config = dict(
    hidden_size=64,
    vocab_size=8192,
    init='normal',
    optimizer='muon',
    beta1=0.93,
)
Each number is 200 + 20 x the weight over its row's rms, rounded and kept within 0 to 999. Layers, rows and columns count from 0. The size before them is the row's rms in percent of the matrix's.

# layer 3 attention output (transposed), 64x64, rms 0.143, rows 14-31, columns 0-63
091,213,189,195,208,197,186,183,210,210,203,209,176,208,193,226,206,234,195,179,201,200,183,244,138,227,177,196,235,196,191,193,212,168,194,225,232,236,189,226,211,182,182,208,194,204,212,212,169,191,197,182,188,190,180,224,209,177,167,195,169,224,213,202,176
096,202,193,180,207,156,173,187,196,207,183,187,188,202,196,167,271,181,221,218,174,194,193,185,211,224,191,215,213,186,202,207,183,229,198,218,194,218,223,198,208,182,192,249,191,223,205,190,223,171,181,189,206,216,196,241,184,204,183,180,215,184,203,190,223
106,180,196,193,198,186,207,236,182,194,214,210,206,179,185,246,176,245,204,221,161,159,212,212,208,183,220,196,186,231,179,193,199,159,211,223,202,169,191,189,207,224,215,184,216,181,227,226,211,197,236,165,208,185,197,217,195,204,212,212,187,179,190,180,196
103,244,169,193,217,204,202,204,167,201,203,200,183,204,211,228,218,205,205,189,200,201,205,232,160,209,173,208,180,208,219,182,212,241,183,238,175,228,199,217,189,172,201,231,189,177,207,178,219,203,182,227,207,219,209,154,216,205,181,171,180,188,189,220,195
086,164,178,211,232,207,206,191,216,182,204,219,201,211,216,165,190,214,227,212,192,227,178,196,188,181,175,233,172,211,184,222,208,195,214,176,240,216,218,191,217,207,176,161,182,168,225,205,221,194,207,185,216,207,189,197,230,178,198,157,221,222,198,176,203
077,186,202,143,228,168,184,208,209,198,186,214,203,186,204,232,191,201,195,203,208,208,200,189,207,192,214,179,235,218,176,220,162,173,195,232,191,208,208,216,200,205,198,192,201,220,222,220,172,134,222,197,207,217,205,242,206,175,216,219,193,206,183,197,192
079,247,213,203,199,217,215,185,227,188,205,195,171,200,248,187,196,205,177,189,246,204,224,221,187,218,188,231,182,183,217,185,191,197,172,228,194,214,176,211,191,191,193,213,194,182,191,177,176,222,171,214,180,172,169,221,206,182,171,211,168,206,220,221,202
095,211,204,167,235,204,223,171,196,219,187,189,213,220,204,178,212,207,194,194,162,217,159,173,184,235,209,184,209,198,185,223,167,206,195,170,202,186,223,174,224,191,189,241,196,178,207,177,187,186,195,208,243,205,213,199,219,217,171,210,209,203,220,214,234
111,184,217,232,192,178,211,217,239,181,194,200,212,230,167,204,187,212,215,215,246,181,204,215,186,215,158,237,195,172,199,190,208,181,195,183,254,213,201,196,183,203,202,210,209,195,195,194,204,218,168,195,199,175,229,183,193,207,185,160,180,220,186,177,196
090,174,178,207,195,199,208,204,198,212,211,227,247,194,208,205,190,246,217,195,195,189,204,199,202,170,222,197,210,164,180,236,205,232,248,212,190,217,203,215,196,197,182,196,196,191,172,205,208,205,227,198,189,195,196,169,195,178,203,165,199,187,204,134,191
103,219,184,200,208,227,188,183,175,206,241,194,218,185,192,239,174,185,186,210,210,194,237,216,223,225,211,147,168,208,184,179,200,164,192,195,191,216,202,146,177,188,197,212,207,237,181,224,202,194,200,216,211,195,204,216,219,201,227,194,193,223,202,186,191
112,157,179,202,199,210,177,215,172,222,224,195,169,202,175,214,215,170,213,206,194,215,191,197,195,219,182,205,174,194,165,185,224,229,210,172,218,215,206,151,232,181,209,184,185,201,205,209,257,206,236,193,218,187,226,180,208,221,205,193,200,208,192,195,198
113,195,183,205,206,185,202,213,181,234,194,248,192,223,216,199,234,227,187,176,185,210,187,211,164,197,200,201,223,199,193,184,208,228,209,233,174,175,183,195,237,197,210,235,193,210,230,180,183,206,179,165,206,181,194,206,176,213,170,215,163,171,201,216,198
102,205,208,168,216,173,208,190,199,195,189,199,180,215,157,206,230,178,182,200,218,184,198,196,213,211,154,215,201,191,200,197,198,240,192,215,257,202,217,184,197,179,195,227,201,206,227,186,250,178,192,206,220,209,198,191,172,211,200,201,154,203,184,228,207
084,219,207,202,204,212,199,173,182,205,214,201,220,224,176,218,193,203,212,209,210,194,180,194,203,196,153,222,244,249,212,183,242,174,183,200,173,196,197,163,181,211,195,216,209,180,230,192,193,239,190,194,220,216,233,193,192,188,176,194,184,166,184,184,214
078,252,193,203,197,199,214,188,192,206,211,213,212,201,220,164,196,202,218,195,186,244,207,210,194,153,199,242,210,174,197,227,209,233,217,181,206,205,177,226,208,201,183,183,192,198,207,145,180,224,212,166,188,217,191,175,213,228,199,181,198,206,196,197,178
106,223,176,184,191,226,206,166,156,207,249,225,228,211,208,217,192,204,218,193,151,176,222,214,233,173,220,208,199,180,186,205,202,168,228,202,193,197,185,190,217,225,189,189,219,207,212,240,192,198,211,179,198,183,183,214,212,224,195,184,193,185,196,174,191
111,213,239,235,178,190,204,197,167,208,206,184,172,197,205,233,192,224,190,230,183,187,186,216,187,219,228,213,202,174,175,171,195,193,196,211,193,187,186,189,231,191,204,197,205,211,164,199,226,180,217,222,227,182,207,248,193,212,182,203,196,165,201,158,221
# layer 3 attention value, 64x64, rms 0.168, rows 15-31, columns 0-63
095,202,203,223,167,222,199,202,244,184,227,196,197,218,243,229,175,206,211,185,224,205,219,211,186,167,192,186,197,198,184,200,227,197,189,198,189,183,208,188,218,186,210,169,193,182,218,195,173,214,219,219,200,210,216,164,211,195,199,192,163,148,213,241,183
103,190,199,211,193,213,211,172,199,179,186,216,188,185,200,163,210,197,180,211,238,227,172,190,229,247,181,223,193,171,226,197,177,227,175,159,228,211,206,179,216,185,224,215,182,189,179,215,214,210,183,205,208,183,203,176,171,195,201,207,229,239,193,202,213
108,186,235,231,181,203,190,207,194,188,190,179,204,207,226,207,170,174,195,203,208,177,226,153,213,187,207,201,251,219,181,193,176,188,214,203,226,164,197,205,209,215,165,187,201,242,214,223,213,185,204,167,185,211,215,224,228,189,228,209,199,181,217,202,188
085,207,206,206,173,197,213,183,186,236,182,201,188,174,182,220,185,190,220,161,209,193,200,212,229,216,229,181,243,224,192,175,192,208,175,188,202,195,183,222,209,179,216,220,241,201,170,170,188,216,225,205,191,194,186,199,169,222,222,233,219,167,201,205,170
084,218,206,221,167,218,227,187,174,196,200,169,221,230,210,186,180,201,200,189,208,218,240,183,222,194,210,221,184,177,219,184,218,175,190,166,207,198,213,162,235,208,220,228,226,157,169,191,216,219,204,207,188,161,190,192,196,216,174,204,211,221,204,186,197
081,193,180,194,212,174,177,195,182,199,205,192,234,214,177,224,234,215,181,186,217,165,180,198,185,170,192,193,201,226,197,201,193,206,198,182,200,182,211,189,196,232,157,212,196,193,191,230,219,189,228,192,145,217,210,233,193,228,211,235,195,213,209,205,241
083,210,224,241,171,196,209,231,208,182,200,219,173,209,176,224,215,199,204,234,208,203,224,223,196,166,189,193,176,191,206,182,214,178,205,218,178,187,189,221,188,192,204,163,197,257,210,188,190,211,234,228,169,178,185,227,194,184,211,176,186,189,183,195,214
100,196,184,171,209,204,193,230,170,221,204,204,189,149,234,183,196,191,201,158,205,239,178,177,209,184,214,165,208,220,187,190,221,214,212,194,184,207,191,222,199,189,196,183,195,197,199,209,232,200,215,176,205,249,167,187,233,196,215,192,238,217,192,209,201
087,186,217,158,188,220,207,178,225,221,181,191,162,215,206,208,220,199,175,191,210,199,201,192,203,231,160,205,193,229,192,170,224,173,167,186,209,212,203,182,207,211,214,192,234,222,230,176,194,214,158,194,212,225,179,212,212,232,187,187,208,206,230,186,175
097,154,229,184,184,210,211,212,197,181,194,192,221,216,212,161,215,189,222,198,192,173,196,157,192,205,196,257,206,214,220,221,192,246,233,182,209,201,204,234,187,202,228,209,196,153,192,200,200,186,199,181,190,219,187,190,207,202,181,203,197,195,201,195,168
113,219,207,216,201,216,220,173,223,196,204,201,218,177,230,160,172,203,208,228,190,183,201,207,209,221,226,182,245,215,214,212,189,201,183,215,218,212,169,227,192,188,231,189,199,202,184,183,165,170,184,170,186,218,175,168,212,188,207,206,197,186,208,209,150
104,232,187,202,209,183,210,190,241,198,206,213,186,180,181,208,165,179,208,225,237,184,194,205,214,198,180,197,208,219,226,217,193,166,182,149,191,183,178,200,184,208,191,167,219,212,183,218,237,183,227,229,191,175,187,237,219,200,209,194,176,205,220,187,189
088,196,198,220,185,208,184,226,202,208,225,158,230,174,249,181,174,177,201,216,222,209,174,206,209,196,220,177,222,201,201,199,201,172,199,197,173,191,165,196,218,204,207,204,184,184,188,194,205,176,242,188,186,192,225,201,226,202,170,190,220,180,214,247,223
089,176,215,211,219,186,159,184,186,195,199,231,179,169,221,205,197,168,180,209,178,215,213,205,222,192,241,222,184,197,204,185,192,235,210,199,215,189,200,218,213,197,211,168,190,199,224,185,220,199,220,233,151,179,178,225,207,159,208,200,212,213,176,177,200
078,181,212,194,195,183,187,228,227,219,178,214,213,182,170,231,202,181,216,198,217,195,170,206,213,224,180,155,202,198,187,166,215,160,202,210,201,199,193,209,201,234,190,232,209,228,216,219,224,186,176,217,204,173,162,230,195,180,190,220,184,201,212,223,174
102,151,243,186,186,206,212,220,226,202,192,229,208,176,192,186,216,183,218,232,221,200,144,211,207,225,159,203,189,222,200,199,205,229,184,176,194,203,209,172,205,209,227,188,176,196,193,184,223,204,190,216,210,177,203,203,174,195,212,226,185,192,185,226,178
119,211,186,200,198,231,195,193,204,169,197,200,202,189,212,183,224,213,192,207,202,222,208,198,210,191,189,187,200,214,204,222,181,217,190,189,216,238,221,155,179,216,219,215,170,200,234,218,178,240,208,175,140,215,168,174,172,199,216,197,173,228,222,213,204
# layer 3 attention query, 64x64, rms 0.203, rows 32-39, columns 0-63
109,247,199,194,207,167,223,191,216,179,189,170,221,208,207,198,193,196,190,199,181,167,236,188,192,186,174,213,177,200,188,222,189,211,234,208,179,191,199,209,231,257,161,197,213,199,223,202,197,173,214,195,199,192,181,249,176,181,202,193,216,192,190,205,214
098,162,212,194,215,218,212,191,185,208,171,171,205,190,203,206,199,224,174,168,222,188,229,188,191,190,206,178,176,171,203,197,206,219,225,175,192,164,224,176,203,188,196,177,202,214,265,229,185,155,205,217,195,206,197,204,202,218,219,223,188,189,218,189,219
104,205,203,185,215,182,250,185,193,190,203,182,203,246,166,202,178,210,183,169,211,208,221,239,197,207,213,203,213,224,216,177,211,170,206,229,179,208,219,219,206,210,159,211,220,201,210,181,173,202,172,202,220,210,206,176,185,214,197,187,161,197,218,208,160
095,236,183,148,225,183,172,215,197,188,241,178,195,203,180,211,201,186,221,202,193,177,209,206,211,221,184,238,186,205,194,222,176,231,188,160,237,224,203,170,185,164,190,202,212,216,215,200,209,179,200,200,192,188,180,208,214,198,233,221,198,188,191,215,181
109,187,185,184,205,223,216,216,195,178,210,185,224,158,185,187,191,225,212,139,188,231,229,186,164,177,212,211,216,210,173,214,190,221,192,194,209,211,218,203,180,215,172,190,230,202,189,218,185,193,205,223,187,208,182,219,209,209,234,215,244,187,202,178,183
101,214,177,161,196,201,230,168,154,242,201,226,236,181,187,227,176,173,198,215,190,211,177,189,209,191,176,223,207,230,193,195,226,180,176,200,191,199,182,233,240,190,215,184,195,186,201,201,222,220,189,221,185,210,208,188,225,206,172,202,200,211,184,219,198
104,196,232,201,203,215,202,196,194,215,186,168,239,206,207,215,166,216,207,162,138,221,187,160,203,203,188,209,209,192,211,182,216,209,229,195,182,229,206,159,223,244,190,225,201,226,190,201,181,184,196,191,198,224,193,185,200,221,215,196,185,200,215,179,208
106,202,214,220,203,153,232,209,202,199,231,227,216,196,206,210,191,178,216,191,191,190,143,196,172,191,190,215,191,205,193,199,209,207,187,169,242,202,212,178,215,184,227,164,181,206,206,200,218,236,198,206,219,188,205,191,196,228,219,206,199,201,204,152,163
# layer 3 attention key, 64x64, rms 0.2, rows 32-39, columns 0-63
111,219,218,230,210,219,215,202,177,172,171,195,196,199,210,193,208,194,229,208,201,164,224,191,184,178,193,180,181,216,189,228,189,187,210,187,161,180,192,225,245,250,206,194,210,222,176,236,183,219,215,191,207,197,198,222,169,229,189,204,197,170,190,175,193
095,174,236,226,189,200,191,226,218,203,195,216,177,200,225,180,182,182,183,184,207,212,193,175,197,194,199,211,182,208,227,177,192,201,230,160,232,202,214,183,213,245,212,170,165,235,199,200,169,182,225,203,190,185,171,202,184,199,235,205,230,193,178,213,209
104,177,198,212,229,228,217,199,219,181,199,139,223,190,205,179,182,184,189,200,232,214,162,181,206,192,217,198,175,194,203,202,216,174,221,212,174,213,193,178,186,200,209,228,215,219,164,180,200,223,208,204,170,205,199,206,205,248,180,184,211,232,222,182,199
099,201,208,169,219,203,178,194,161,201,199,196,183,229,195,202,241,211,210,210,200,174,224,197,189,195,224,205,201,192,164,200,172,190,174,163,231,209,215,192,190,179,186,237,223,217,188,223,177,163,237,216,194,207,198,215,247,187,192,210,189,224,178,215,198
109,185,160,205,176,218,186,230,187,181,197,215,193,152,204,194,167,203,202,200,213,214,243,206,192,211,249,191,198,204,177,225,199,223,205,190,180,192,184,197,215,200,206,207,215,208,176,239,176,196,243,195,166,196,169,194,207,194,239,194,208,213,206,209,175
101,228,200,176,172,206,211,169,151,221,201,212,211,207,205,237,174,184,198,193,208,218,208,192,212,177,194,199,174,208,190,211,226,216,182,202,223,212,179,227,192,233,205,212,172,154,211,175,204,202,190,209,198,210,205,213,245,170,171,193,213,203,234,174,216
100,191,237,215,194,218,218,215,208,208,174,225,185,217,192,208,182,193,183,161,217,239,220,185,191,203,207,195,211,200,193,143,195,205,206,209,194,198,193,215,223,225,187,217,206,204,204,216,166,221,199,196,167,178,249,214,177,204,162,166,192,205,177,217,176
093,198,198,222,214,213,208,195,183,197,200,199,151,213,201,188,181,232,189,208,227,216,217,206,204,207,195,226,222,191,182,229,238,176,230,194,216,218,184,165,229,209,205,185,217,182,230,193,232,206,180,199,209,204,205,170,219,174,165,212,156,178,219,186,174